{"head_dim": 128, "rope_fraction": 1.0, "qk_norm": false, "init_std_up": 0.0225, "init_std_down": 0.0, "beta1": 0.9, "max_seq_len": 512, "doc_mask": true, "max_steps": 8574}
Each number is 500 + 40 x the weight over its row's rms, rounded and kept within 0 to 999. Layers, rows and columns count from 0. Numbers have three digits each. The size before them is the row's rms in percent of the matrix's.

# layer 6 MLP down, 256x704, rms 0.0744, rows 173-252, columns 0-175
096:520495492525517469531569490475523439423519502518474517480524502543585562442443476570483471460439477474405514512456500463562561420540467443558561485537531505483531442468604552515538573481518532441538507501478468491488510485520488484489475511497544535506451524434572506513488484509480543589512496505537462450454477474512483474519493461441511624502415467538516459484492549540524497492482479469461503525450507483493518495510511485536479568489534484537547462439471503591521491473497517395491437525516487520511510483545503502522531532
094:486461488527496477488526472443519479467449503556528511481478451535497472511544536532467505473522533527497506507499560533469555461480443469495531465546546512488554441435528465488508479513439489558475491487520443502526464471521468576515523513551518492461455451455449539532477502432484445528456522552524528560556543528552455432530412465462472481465502469544484427511438534497524492471526488509479449535463453507574497578463545487506530461506499575466514441618480505483473539553534524530413468561541475503536520533509532453481533475
107:525540525519492543477512540510475567506493499550564533542475461472522476495452404490509451443521523452519452451485439500503522528478565498558445526433517485493491476519537548503485431508503471515550499418474499527471503485526485508493506533523483495523431413442540504432514543510499591457517620565437481488543536529497470485492521494454534520482553517528511462529528425509527545492451542467509512542537543440367527471498587468492365619431484496493483438518479535414543556544590525564525431423467538437493462412456531515564492542
108:527506559507494524530513483514455471487492497488513473497523551457481495483498550504521449527462491511504534517498515569533449507477485469430512477478529493531434533473474429510465482534520511513529533524491485572563505431609461485537447468492555510440445517416430509430448590567521534445457515469476505470453458526567423458465527415527557515464504607496506535512517497435459566524479482544534445543485525506476489635542442463521496421579500523484498480501458528471510484455482514553496533516539489517501532510531472471522508502
097:540523529544528494456557513472499457555509582508512477455523513417504486482527600509486510442512480537539530541498487433511499469466544500509487500434529528502501493435508541471534472439565426454515442559513506467486564526432566492531463430498553485501464452508508518466490491474496488451485541477384452524447515553469521462559571553526515542522427469554483554493539494485538504465464538593515485458485469552547445480524459559494545458497504579478519497478421442513509468519507451439467509532525467521444416439478447473463474491
096:503515529503492496460539506503515544433529543505518509518485520488520458470482486548539544505503461479569500498510491490574396593494536424503554464480529540515478549481436478411490498445528500490537462483492436443454625525586503445500491449414515453524467527490473517463454477493517457490494452518540482505475527496483498563509523557487475544480484605542506505509434383487460473440485447515432479530543499491577583511434503518517453518516535453451530454504580518507499453502412509491507474531494482518505443462477495456505517513
104:495544485533536543469449552564463482580494528513434534495544483458470447429490444501521520507510427421527489495451480459529509497503513515504503509473470514489485484487482414375558476575549501543463472458525497543495512409499596520464477471482529505537410528531466496452511470495540479456476548507463494515506489477428481510485392520480520500542427475479494541481465434511435510466509529497496431480538475516461526444500529523494382457433495451525560475455484490546540539519492481509483552613473530433516496481549482460461532428
097:467542565529529398518530557410550536540480496494571480524424496481530539458517454455523472567435499637447543453474466507547481421473471513524489487454510499457533501453500424424526447515500457576465529456568522471501442487536477416461538510436536478428472521520482521515610540461548503513520501502460484573513439458489463434591526533469451464498484477515469511513538492515465474467483480510474537464500472481434527505584472466469412545529507552487476507464466525541535524466479528404494443448548489516462466524505547446508529485
096:483482504541458467485539447475469418524496523474562432585523481521492492486476535552459537490540463452496502552528482466454624404511491528490467590506459504483480413451503512529547510470567458597482488444451521473525494564474479498497495490467501460564526525542468453453489502549572505491455485556486495519525507564614492460595557543511481549487622550521487500492487462446469450485471440457520495528549553500502436517521509478508494502506501474473515506463496518490460462534521478425472479512499459503449527487468541522550438514
100:556535502458489424470445469512462457504506507425593567519474432523516476477530445508583538552416585561476536476432474450513488490530468535540541520481495468519518540498489513451471576507455480513489530475544472446519542501552511429504482458549477556450500502550551505457560470446525553477506532416485468483578473598490502531506456501488503507499500463460517527525516528511545477490560496494437490505524524510534477466465462443508542473533416533416532548586446474475473519575451519489446431437491524480518501537537421519556518454
101:401455484489528524451541501513481441558547464551428497538518421517520515533589488464525498560458488483526564473541514547565503456481505483489479502515552527559496546512449487525582491475538500562460526533498494543519502467526443474617552472530482503499391467500553444455416480493559530491469504492539495524481456473514583496487398461399489424440491513449508523504464555570519494498469532515472486479481549527494479538522515456516518473518494519551523466567486504478489459499542512479505482504487539421579488470565489453520483465
095:486520529440486470561478533461466486493498544571476569540502478464596482495494449509546484508552538487509481477570476469459546490486480546480509476511468522551485472581518437466541572419441471450559465483482552465470482583439459455469505478506505501486537514479537531467460495466469494458590508517474485514449450505553550459423500541402501474538422421430454501460506574418459566455461496477550548514482505522466463481452501443573490559566463548520525525476471454505481446463574436430538530510504519483450507543478510486549415506
101:483547537507483520533491439547560425556449521479460480427536454517529533502535450575452523523544495532527586559486489493469498492505537481525491542515470466599511520470484466487514422496555513468457505557515509492475515532506448467457475458549503517521499530503515514518484424462523512487491552449437463468496510473517481513520545480500481475419505551547469521478549452577497492464497547450466472428471502504488466614483448491447513535490521564545450481510596508566518456519537481485405482449436471518501512499564453551539496452
098:449512503609506530506448406473507517487553538385464504446462479502518535542580506564523495449472507540498552484549478487493526511495496475490475516440518462528505498484568499487483513561469524477543450466444548529499450461477438533452541501470496510498521527476455490526466533607508475453520516445507490466448485530456483518416540508462558542510514504532509479483418542518504437509505532529464473571467505535520515470495467470528510564526591545519435475500533548541543449488557467511440486428500509546523516539545459488446549468
100:550445513424547487570535557493495421489497588535410524503546415451449565456543491474513473457483581506419430484481498451510545510540461560488526548508463461480528388512474447520508480465440461515455459535510539442561501531532490477549526478512502519426510468510516438457497521501390510473476531516518443523562524506491504539532479465451503488552515479525490511465496480504489508516496443493484469454460530500473482522509548562554433480512446565451512471497510530500561505517462575479457505506424487480493520558504573502499551456
103:447538537498502559484503540513448453548504440454465479467476494473466587567517473509449465470567499528500559458481447525493559541441496513450507532479520419476524542504498517592494525507520520477427538517464541476602496485514483509545532495549493565529440529489457543497436452463427497491545434462495551502483492435539479512520501422487513500530564567502439580466491506499474505491552503513567476524488444495470482472472480475457426501432500531494511502422504498513508518527544495503513454438434542451522475498523519514450500534
097:491514467512510543517477439481459516600454431476550496550494567519530506531481477492495537493512440505514428495436440499528551504521597532471487476518499559473493503488520500443558503571511442491576505484474501517455514506483520438564536527510476463567578447447580461485489498512482432519531530461472529492532485476482529480527530551523515470546456497501440458489492418528480475556455548545550475513480557541497547548487477468539446546568507519537518537453453521527488556480533474507545479476530465522523466491484550494551500489
099:503498490558566461491566524527511465533515525428575470537494492546499496417423449485544501475504569490494466422431501492481501502492560476557473491446502513587529416509568496515460495519434530497452511455497545447558581471502591493504575530473505490451424467441477437478570504453607459470491547568531587526547530473483440461498480480493417514532495497463433497467496405468495582548450494495467574486494534495514473468472514569497534477508503540539510477544578481482556492493502587522450504508482527567488479493506491538506478510
096:408586431567509475598494560440553560443505464535468551535535478458564566561500509493478587490578514463512507551519477503417482449453504524533510473437499503539525536432478476553529526607481512498493545460427434434500520478473505471535551491529512521514578553473539533519480482525546553443450553534537471511517475524469602497526502518425549510548530435544432490441503491494467536515540528468529571461533504496478450493534572498485486504538508547478491469498427557547476563541554465538468505514460427558527551490446516441524499490
098:517515457530540514500517393518617527507452487601464434488483428476393428422498471478440509553486583458444572534432527478500522535551541431450538542532449488534553524477539535479443469497464490464521524480603552508495510496504517479492439504505458522476445543519498465468548588468436451512491475539424477511536449595490522485470535499538537480516528498483522460477502507540599571491515490540567497516490469520539529520533510471501596554536473530470574465512546493536577517546482503458454408507509495517480550577395479577514536501
098:527543532461480548477476475530443491504477457531530501478560544566519553543490447492431484592477529552532549533523488583505529574497508509555528485594458558474554495505496458472538522445526496438453458491485475517473600527478505502459538474492503542472491490477498513487476495509511456517567438497555537542501485495542493557493458557482512541514546479515506450486410476522489510505529479470513503529496507532476444596516520473482520503560545457567532541541514507451510494540496500505583497448530524486494445566512486422495516515
098:490454514494497508509518462527530476513438533453532396595477493508440482494544451485542470491481492596463493491422471483489488544520478524478535450528557482501558428479493446510437439516478528561492437555605512428529483426534474514547493516384544518495519534522471471488587514475474562488444475501571456490460470466510584419507540459517466484503525522486491483448455442525554426574476489498518451510488547479472493437421464474535579571490445485581496475479468477478507480449492529439472471487519483445472503408480459542470565489
100:508475533542508501572372459503479474472519569517429494487434537490486522501445500577479561424523521455498537582508477499524462574445445503511486478574488525510482518512486452501485474509393440556515433494482534507419542513390509552511492558503511465478518514487452573537509502520461497461453407562508520460470480540538502509539473441469476450499506526472443432489476504571523485467494472581537551535469486496543533539472528502523556477508552489446490484505513457529536510402500548479494559432526496531482463502474464461521495513
102:528515461425477482505583556495496501469475469549539523424598568564457476541474448516473523509503480509500498491524494546445464523437529431499492547531447505534519547489506440517470528544491552487545497584478524562510532451525482514542506590503579507501569535500546471517532492460438562450483507474538465517461519545540530489475533501474506478503559454472452477424564480469482514501469526461482524532532587546506536555428465481458542498555533497540547494514483536436486446511435519413473420579434485490570544474466526465498539421
098:486530523502485522492564433521372555532468559445506528536580520523519446561441527485513525546526477527477526594572451526414471564502549469571448544486508520413515473487525566404515559474498492388495521443454493547443510485614494503482512498518484450484467523463513548478512443566468506483469503501499461537552458471513501541485499522495520569448477550462520555476520479509553438491472491470473488509423528517582477520487470549459531456551572503465584576572504481469458559453580492431520492499541444480484481486513488602485488466
100:546479478511480499408429485468469492486517575492464513587467499518492503478480487589504458586468538449516542493537500487530482529497499555534462449506484492549451522510440591492552562446434446512486497526520537475452510500465537526474487494533457504540499506496542463457533487511574510506457511436433477557517508558535545475553525514477482441506452496548460516425500447494534524480445507483466553466483454441505528466472446550492550515489508543461480513514440469516510535449512513519521520489473509493438501556500455506527515467
096:429428489528509568541516487466522584499493503443528544542483475483549506479501528518487492478493516480555442427490509508452476528524471434489533529562506465533480502518479556521482553516480506456508505532478543524532402530553495530478447486547548494507478539477513558492433485545480476441564501518555505489531470421578478550498496509512567481481463480494477461419490444387470528544494419521454511531514499500514491476443559485524506490548495521505542543523528502464584506429501490517463503524550632501480491560515515470524535612
102:541471499450445568517426569546550472540535506433452500558451505405477477475426480599511545567634520481482545539532454482517504494439510472470435431541544381489492486561537546512487502544498501473507456478506471440491493515491529536607547532539459429531547497511508475591510517571534509583450530465566495512497531526485491531517519495527425479488579484486453495478509504566495487426479558574572468505500514492462432553454493508546470435403451501458537602523486478432440487446529491542521548512462495529527478495445535571521428486
097:442519580499518561463483469460518517532475524561572445525476486540528516492467488522489477436555499487474494528598501465466485563541486483494562507491540477500496462511448574592565495487570513539518497376468495513509517461484564577569502460415581517476485433455442463477535492522524490525523509525413470475493460532515525536540559459491471543476497530540503462462525502513486568594504510469448529442534410532446579475535460537513479633412552493495526480481587487512463544443509512512489479516542466527556501549491531560461467464
098:487436539525430476558520522460414524544513458525559439478508548519434487477403587481484495465484540524526538494487507547521387530464418467488447466389508542477467544515449464495451500458496528544519544541532471555538533596539474519570527476448496485469557486498504469497533510535539574493497552552467502488474512472526499478515463507491580455542482530573535528516520494481509455538548536441516479489459514483410474435470518497451484547512503543456487580528521534516562524426525442479431593426434468425472506491492519488562533454
094:508497534508502436489462470426499513471544411498566494545525418491485546495487534507585548535554563458582473490516454471450515471443384537540438441582479503512461475515573547531563473452537440487454525533514473485470529475612576473511507521522504518544501510491556465494514549432593483480514519516608560455583582461542513427496514470452507427458487492570466480449492469489520477523508474458485574527520522470513478439526483484478544490505471444476543517426487541511501478525478435454466499543432499443487535570463539493517493516
095:578547497387504471495494502520577550496490497548490477532572469508554600510471528578467533468467518432461496508496490523429516492507540573396521561578509513420509554448503513532475513433508517524488474497582498546513491486396480530535467503536501476513555513506560560459448488521540529515534539490544556449430499497519489528478524520493465563513463556517476441421513519508517464480482477456461525607463457507501539527446481525553444470482576568437483524413537425525483427498484540477473472486504467509489496471422475460459532526
095:488504533511524558490430515506470478552562484478573474491506459427414450520547455507534471509606476481526521503569485487534514609444561391456484447386548441508454495526506428492484435527471544546572478556500481469438459427463485519524564592538484453492479470491469528566509452540486569538527494510447445521403425499550482530446495450503454496528540512559470590518463486495433504481478471499541529533498473549454516509514536504484440554500520500511484489470472431530528535456489572483567550489486477554539469463474456464546510604
099:494531517505449530482571516489504445559437504484490389491486467474574421547535509512501446585538513503441575535441481494468502452565511498546537434505468488455530559477465460513529493489555482533486501500532509477537472532539503446424462516473476491503501477576434484479527509424539484527519537418575490517534570571508530547557525468478488507491492528517511513557513440491476404481474501534534475499437503503457491528506491495497494503524602486490465504503547403478516586503512521536484432487526438440482570473458573522527471462
096:487538556525547516495495518548504457526471524447482486467446519533513480518432460540554530510514516508438533487493458527468473572492479526479529556552523449557398412500519507561516556479491538512453514463445543490454493387556537507509534565484414506501480458456546511475484499520537419493555540535432518593516481477528474490470527476483444459519466502489401456585473547485490484409481454475602498511506520439599565579524441510460537537462464536478527488443471461524500553522584588504501550544452466425517494425505511543514453468
109:546481532540472450567499450449553544449495432528467440526483478484510541417439555455458461491517496494538501459511444446481456614571493516510513479535502497482508574493485459473481406462477490470538528453494500452438480546475470505478507539441516494494490467535524469562505518556591530482483493418467509513544501494542528539517533499503547484516429561499517505488549533527557495457451424469497504494515515473489533547497531565459432545436418531468471467466554494477560516513483526483492479543481543480516452548486488461477415511
109:460497480445506517542474501545521494436452463500451550525524483502508562506496531493474460521499499494513552521515503466531489465549463567540532489463486486572495521442577554516577464518504602520447465452536498508488564486489587437538503492470537504414513490504597495528540534566501444510611480488507496471519483563428522473499468492510529537486549428456469494550515475522461514549525548437527463516501571464479427565457508483504479531452555479531478518420408480549404528473532462389463530457458566450577496499504496495453455518
104:476492495496516490569457494428469463430501462548459448515503508553557445516600520528481468422496444401504437541480532476562472498506467513494520512540488507474525542462485500494536511511381519489546515599567557546474457557528542583497511577454457520486545487503512469556484541466510513533461465484468516501460490475551484535531496534505426490487480477495581436474488521501559493490462529455467488450411433557486509493425420428589482532472425455462498555529514506525503506574553468534433494487545521502474492500494553463497562550
096:571453511524445507500488554432503464501571539451490520494544527462426505452511543443478541432574532575472484501505502537529535456529463533543571490499511461532463498457473485577536487480466510529511518558526534507513570505547545525489543477462494462488529481565575457451508462468433511462517528536499485489492475483463499465512549549485472513595474528481522502496515507430549630501487515486552464465467557447509482497571531601497502506441540488481546463524571586475503455470447591535529559508520504514451474558537535485506510543
093:462543603435438485488533523506504495486571500519482530510509551440533469494522530508470520537467502450537543507498470527464443499500508539503521525522512485494499588535454463425586533439492484514477515542492529458424501530470460464561533481456521522514541558487492507567534522514475519468512454483534473475530538493547559437501543474461547515469476496504504473451519539506594462517465516498526499490530400510483547403506511566497459484540472451469501494501431480532471415545447411519527446484454464462466505531517416459497519524
096:510487549504426474479462505520563509509559482443559492525511455495487505600506451457544491490534509485533509464442532525459524495599472498624530544446570473522470513497393480482531488456507505431514489548542533515510495555532478523519428537494513495564516536454485480501463460492535521559576442507511534491478553502561460520477476465546542451479456529458463496567469484560488476449511474559627539477510535496508418511478481515493474504459550493454428533478463529511497521510457450485527526545532533521438570424423488522476529549
109:504484459424511554502537475529493494550502566467502479527532464500488521563461544578457503439479467545494533514468554540512493469493538494553473557487501473517485535490456499520454482534517444471507524502458545567490441426457482511537498470507512484465522518586458547539486497512511448454507478503517505470560456468519497488515539473466497531551502487473503476452526511506568497536556428529539489448460475499510497417540506530434510538571585528576500516495519523534523471478491486484544521464500476521603525504531523583432513488
096:535510543512495503448494535589453527575498462471452514485486570573487573501540460470492480481516540527498479499388487507471461477540493557495442502533517533503493488489468546524495567518528438454541502517534489528442439546568516493498478528624475443462497454548492508519448512504532476449509503511499458449496579493504500522502552509529511551503501462508536538533411486545569541527497488585441446513518478495514524476564523512512560495525452520459468485535454483519526559480522542528494551450498572471520452502551511525486484483
096:470532445486490513488536528518431470477430459455487525461491555527454411466535581527459490501524464511459456548585544510499516507462466515573507436493483565440430499500496549398550536509447476399555526547457526472511461423470533487469526454586483493504530548527457505503538504524516458569412540541525499534483496534417459504498517519553532552436541517402487488503469522500448484541495577560593436502398439546470523529490507464484575541521463542509514548540439483525488507566536532551504446444536527490511517541502472571470544458
108:552520489487527417583524444482533509452468527499506471436434467530475526558538558469553445455451464502477469472499516488467490584568485513512482464453539544470537499470529481481435471495492511450540469503504479510481480474477463547473446472464502542512485516503531544584518530522497558440448489508539510413502499521463504464490547533539476529496523470498555507474562547509427456516513481497496587462493504508539501516555505473489488518476495499423504503495526494462462464375489461510422486456538493506506511575486589421441475428
098:445466463559482473513490421501521462419489471444501527616464435601491495415506531533534450540467525489520536459490516532554485456524522455430513528470512521513514465438523544521471470459558521515544530479490547551574469518553497491496445552441482504490546571505459453464481492512533407509404505539570518444481487603521423437499450449430508495547516511429466561470489429589530529498469507521440467561508539490496515555450437498500436540466485459516484537454502421518598540447547434490443492544484491485550484465520507486364525521
094:522495482473517485491521621496508490408550467538463497504504522495443536542525457548568507448498425527473448504391490443512519494496467524494500542508533499508586421404489412512507501521481504542531509421570481513496443498491490468460564454516512462450626489468487534508478484553490511506562562508496559500498481414459444553415445469481520532515517500414490493502545448496540460469514484498552555484477490501454525466440531545466493463536492443488522438500530551508448551489544501454503503522495423528550457445487523447539556423
114:541516596466460498546521504453552458434492522512423452503470499541516495502457575454506473454506458492526523544487556458432473495486442547525555501511483536532545560424495459524502493518523499466466466512494490590553499514456486423470442555479412474493493609462521466536528510462508421512398447430530532491467441527497511509449448461538494492499423434436473528531557465477444475459520545497518491531545474543483512530571488452464530639536518397557461488547513463547554522439492469457436514501461523481438399534503534491455550394
100:509424464469471488539512521479530507508497514563472474534525428476478497494443478468504468455495514487500514468498492463501451509407527450548544494570538452484460519585552529493512427565526442452527463529536467472567500471540545514400429544471444461542535445560446527481565477509492574496598434502481513362493460496535469541552505510615528514539552514540497520521484478475503532487504502491516516411494544531518520533524490502537574448507551462529446478527526510514484498473520539494544506524513536410459484509462561451520558503
100:578505464540551496560502500469447488526476487532515515568546567498477539575492538511477470484432495526475575479531535513479496470466467519573571536460478415515459494505531521503539518558465481450425522503472496570495520462498458465511578529506459530528473567526489497507488428500510443553494495499557486422535464503427479498486525559545467503473486473506516477475516464511496523509477506514438494540445456541435579533487501480498454437474509529464441439502496517522563487451462475528487578525483455516471550489524444490517464431
100:487492487490442466472435479514473499515569474467500525452510488547427481525502465536465481527389495509484510434478549489560518520485493525543517473550526451487494477507514503490486564485478531494528466560480517547552486509524504540548456486544516525461482483507494487466493499426529486433505526462475554526503455519546521488553480515487501549490490531527464534491481564511437503479550601556497526554501450483405450467484456434494498443515537554502510488497465457564387501491617493564481569534507492504531468522579434537512470481
090:456505490526466455468535460545419560476516476451451512433456533466521472585471489521529538503523507529516513474518492536420532560425508458485500515463571530482484413529510527477520477523489481459544517485423490512494463482546462418531474500525497498506496406503517507557503498531449553485473520528464575503519486534482472454565470445496556446510488557564566500420492507502430482487498517521485491501438453557360531483522512464501482444496505410467519517518463475499494509506512492500513499467439485486485461474471461449488489493
101:459478475504499497540521473494494498516435503458491533475482482465430515482526495480518462593475550531531429506501513468493496486477522498434465466512565485549579499513503426468539561539574415484496543506515468458521484463516541507496518512473516571564536501523546429469437445515427538513522471533559470523523505422573502553503506496411502559472449477485447509498456526531492473497414489488511559558524508543506457423472483542525462450505502483467490491569460485489497539559575525532530444466485392490520508493521491501549535491
097:480454460491491556536553443493454500480444511470511475523425527550453487518489568517500543423525531539539423556426503586492491541514525484504478502506482535505465482522575516505487464425534481541552452497506478528524524510389455440509542454496455445519491533537454509448490548497539437491454462446520479537485460550563509512525491529491525601506496577527534512508511534475472566484464498560511473528543528532470451544519499430443536494596555495486512535394572576508473458570444514589490509506571494534456537510550476546450501509
094:540536508472551455523465529484419529489511547503479550515485488473563556525560507445551492471542457503493576555412445520454466434466525576558466441497488484507463469520459506475478526480538462568555496463506532577549440537550440486556527461461480482518479504456496534515543410465488451519485518444498503467476464506467457401476559506516488584461483491472481514460508449600536468517456517529473476492501521503483529551486501564525532480528491499575476506445479569572538503501449456414443527500520468519532518431451482470541557511
094:549511488484521501495456493515572511527468555531537560535471522560565470475493497521544527555454510465515470486570514494475413470469522542531488457521455554531502581516509467529501537534598517457483445472481464549442496504509474523482417530509520546481504488520462502488542504486414564569497459460471444517544452489486401423517487456544537456530435393502505445580493529503554497523545448513503515438491457453491493468500457512487523515477459490491429463495462527560518471540522524493496505495524466501472502543494463525514518506
096:541448481590508495541526494547490489470504490494474526526527544508587506533542514464568499499505549497478506521504484416551503525495471527552572484490458455468538579508530425485506522571454527465444481519453589531553536504464518512462416475458420552538535541498515478556499513449410415446421532612561504437493481401516477495504457490450498560582520490524453466493558490469517557530536465528523494493511485480519529412525531437500426466474526422518480553484471460471539491487532491506435542615493473494497470502606515548576503477
095:561512492527445523460507500490525462504536514501474484509522542503512481495482486501537453533467483493503489472606508499481521573482488505532429489471476485452441496537517493534513529436501525498454517539529553529512480476450516420586471477525522508523515517533504535500529462479444516539476497509483476468461477455465464496523510448585512532452492433512537472525509485535531515482489523553501584487529488469430605447550425485394525462490523453494533490559483537550545523514564530556514527501432538453581483554488439525459542489
095:594561534540452516490500448544487494462561492484499492547585551474514480526524449506529483526513464534455472488442490493531463451507531419485459473553502499432483458524455581488469498537502477522535490504506470531493528513495486484493506456524513510485501482505525536518486487491472491533488497496489415535468493471483482399493490467552445547439521452475499496606508496503547510506514504488478486478453401575506511508467513508470537546470534509389449463528476510576465557398439543503525526489473471454407543449493540488439455469
100:531555550539548482498510534498507494570433523482501519517423488451486555481429543505432401452484629528556547594477493466509473450509574556482505500477430466509529530504495589465498466545508541498502436549449494578466480495541508508586536475470474485485471506500515526528440484553498479575535532491515507502550478475505424463533529443564481510490492497537447453505454426489525469517422469524402522554473467516501549491536546442511521528492588514438480469507585424503510521502527491502521481474459534417504514479516503513507526523
098:512523462451583542486520502434507468515445478542501422443593458453536534523509477460454489419454548450495576531530462423478522492503532515558467473497536505537504458485505508476546507557495501537534561484498471503523505512508536523458514505481500482527492449570581470545500462428436468558547566448529535508448481533536496471440545491499496423523500472454476439523559562475568502454499504517525447457503509490547457447427445446529589469523501547529458471473570427565489473523506456486500535440538454575498573552543491496450469487
097:536566533456498420425446518566446589497475430564460526539520453522510482485510548482470474515468460465513460517462476542533538515506537516375508516504531484513455523480518464534553473535483556463488516479512522467522489489577439461485455497490541491476488548550484406507527472461463538535478503482561421511453513550502500468485540436510542483518479535483480521440421460496420599527491520565526529457512551504483494515568443480482470464471527548497497508502475482559529476510538523525477505488444500518466424532476479531529462481
096:557422541481492440486494418518507502478438464552473504441524591515513519441517518470493530534472448523505491527562471439502536560507476525423433463491527548480477559545456469490509457476483536464517495504439482475500537546569383488467488457520516474460507483561527461529528507524478501504474474466542603492494496504465469547498546548560441491538497451490431513503522438516552528512459497507538569492460544523528490611487488473470519491461511526542503481559479528464491491510468538486476470460493465578443554558491501494536496494
094:472523471577444464489529480483474528437483537549503496490510507471447508504450551437550511447575488527551478514558391468554516578459495421510453448505550443459469495636542519452525441497499533549573471507499433453443511431553542433544492472454462504519554509538424477508537534428549519471546415527494568482539591511544479484421464478483477472558621459556462515415450535544479556490437485451483571419473489457484506398494446518506500520437511505486476504469530489531459438493615496523474549525523516502496492504472458457472517493
099:509509505491449487478509480472437556493529461506534527460570531471497516478448631510499484480520477436516356493520562553506497514553494489405531516420444467462452469499490469530435473526432537478581487535529446531507545478507460477473520471537513548481469466555507489428494466518489543466504470467499451539450549462477545571567544565506470553447494488550539482451503489457502500548488519482472479549532512479491450493535426481527507445379435416478568418564439512444530450515421528484446552489522605559530485431484491499533500507
095:480515489474472532493531609555523497399486553487519513560556475522499480404541525435444445499501430465482506497491487460424527524543517486543508506542600535426522528504507550417516394490547505480537511504532571522488521515408535534513493505518486468533532519511532480455582482437505499443434502520467480487485497568487508455522428493547507580480456410478512457553504482443444491527540526510609464564547502512445495507567525549529530569500471511545498415497495445519492479510497431468426522492569472518461528540580450556508577444
093:496475503578511494434522430497432550524465550494556504470524454461492524575493489570503487517473502494533570437545536502514521497493464440601459524503486470469551459448554503456501454485547554551491558482512519550524515493533431496508471503477420484543543508487488467514489465558538515497468505489473453508593569479482469484460502543481486487477422518536503487504468479548488445593454478485479471490485470492471517558508461474403476476531514519481468502461502460449500523503504417574453447499460556509524502428475467514559482419
104:452470434492475443527517510516538486481551494538485486414504454456509375494526454443472514553489527500488509475460491460523449566478547470434545472508427490475463545508524486462484502514572505485496479532546513422522614469524560516441516511571556515453526470509503494579475536474505478460466561474472506514499522460533512489448444540587535549464535458515527573494482519481565477536494434523515486525431524451530552499491509455445566478493505475565573495536440533541532528565486538462582493459493542512539477476446471525448432501
095:490502509477485527527489464476545559523509517535556530527455441527461509514558587499562474514448521568536610519526508561510478445560556527509474493471509510550469438504527523457559527525488488543456470460491453515489550531568569470465428445472523466575515520516447428490515488483505542478469552442532474491519523415566409493526499491517574506550542522549481505532496493468433551490484572529581518484502520502501533523503523450455443516474572567499474526454517529475444510499515511623544567447511486491575448533495494573500534435
102:508485508562511507566408468507503498427436541471505569470490551509498476538595477494506525504408472469559508507514473518520548502515529524473472523494531398545529452519571473493508475500470561426464470475483523441515507448485486514510526522587543457497494461505510526487565486520432435528560512582522502495473492509509493543496470619493599511423446526501468412538445523503492481510550560473562518596539535480480460488420490569471455473495505535496529475462511545471436424541543538501504499485489582470523454452444508416506451517
098:519463536536470496527507472507547507516506456536536474464575533539535472465505465568586450545565480460492515458516518526499501505536515464523504498521491510451552487494463472448521562480462550427501439491499410511494449457566543492480492504532529473499501543533553493452477628445465549555471473544471489540473552532488509545535479449528567499478512525494544457532522518444428422527479458477516549479473525494553463516460483567482503527461504519461489515490586507454528494511354466474492459502495628563480434573506445533505505454
100:566439535475487549474425529526495527485482507552462479503521533483489471470468457582529451511529551495502485423512458424449536522501519530485510500491490466507476577491540497432549457523454503506514417494533535447511518456450562505566523506486501475466560447516512472539511534494429453502513473565533545487494467486486451556548485538470482533442574545507474455528535510490604477437527563503419499456524483499495503536426534421519508508570514498512517486496554506449513404486507525464509452469490512574450429448440485492515505443
098:503545517514452522543476523548540527514487458475482458494516523533500467485497484460511461455483532456508553492511457525534564540452607503495500490501471482587470445470466553491469564529470532505524522493532479545436513521512522521455479556456429511448413474484485436474440490520471571463511491519504537439445510490460470517488532476442472480473456509443479485457522489492542525557498522518460533468468506566455470454438548478560424498495470508497537419560518488502487465521471513557523501592487525432514562478562393402510537457
099:526408541431502566572424557472410474531464452500541507466549511516520506447523502530470445471457514525525584504473481533518516484501535543508495450491478516489469484537504542482592492534497523506561445455524503496470472476410535492462408514525547487579522435479412511540506540539517564520555568460496475530498465464477527506515508438534495467478465537526535527529514523444515582483489546539497517545429562463490520448514463556545537522450445549480510484510537453431453478518499502547528462516539492552521495460471558439526571481
097:507520487455578598591541455576509486519574464545523468449494532435604558484489513520494525499536509575531497456448494457505474603496503433510440499527420473432515516585477534556444498528480485495448483436431477485474458492497490505484542516513551488428472490458554482573517494556559445534567470535518507554477467505434534498483488453509516435561470516560456426576454481493480407503603544525505479548515485498498584540453456489459563512474570443562507470461606530496505482471426481482524457529493456551535564494484528490530473573
101:514536507508525532520491577506532491499396497455466543478464495503514524470448455475485420553500463508504508441515548493503513525480473407492502506536502454519491545559464558588481543554492537493483450466527561498550566552551569551522484446516511515546459526453487519489450551513595489480496524517471554576449512493525536520530490553496489519468441453511533511560546483541491529585505492510514486525463499492446546461421527472600454484421529600552517506495545490564510528511516509437458449493491482442475485514563452486544471536
097:477446424527519424442505503475494507449492561466526507518416405456516538447546496520466507461453555510499401519495507540475472516396450528427479463518515485410547462511494616532523471503530552482494535577532518487507587562502490473515599513504519576539429527513537549513538492526510471473541563497517487515484569557462494569525452602462506460492542482521541483540473576499528510531491510508429484511520478472467497483528494516492539508506526548532455452461513514481539466599487517502451513494534542538485449443482531539467573511
099:485496504531471465418509541568425523492477465501498421457544495376464433485451548541437505477479475528501516476489468403545471563502572524500436438457516530506515480538484450509504479527427509501498443437499530452485536517525503537528549491530453502527558501467501472538504463508465517487548586505526527475490507495510512548453457493511434524485515488506449494519454474490519519536496467468512508492501564443478544471487542503548511486466522547504527505489530512545457540557487573486563551484500542495516547503506463485491521576
103:543577493552489521589577483451511472584544546521496516437469550486475492468461499517515541535476449523528566460519501483501501466562463514447437515482420553587460459455500580527449511488547475486512527561419524512449452477511452466462506477515447507569526540545488454486499471510477497482528488490520500558531483506580498528450477452529511476585521491503545489461432467491522510440385438556481461496504517485513502512535478517495554497480437498495517489468488495494484542446545501552500523419480486465504504479498459554497498472
091:542474508587459514450507544502482539493516540491488486567416545530545464536534473479542481490486524447469478482512571490504450503416487539555544443558525522468528452501518526462536517481521522466540502558566532452441506506492471541450488504486553568514471463505488568464445463440437524444471521525512536502480510480520478493505498479508501518495523571633488512477494456516520521488500466450441537601426441506536513433565492520483537517475477511622481510517504468543498517537524538576466551466477486534538509527538551509502528470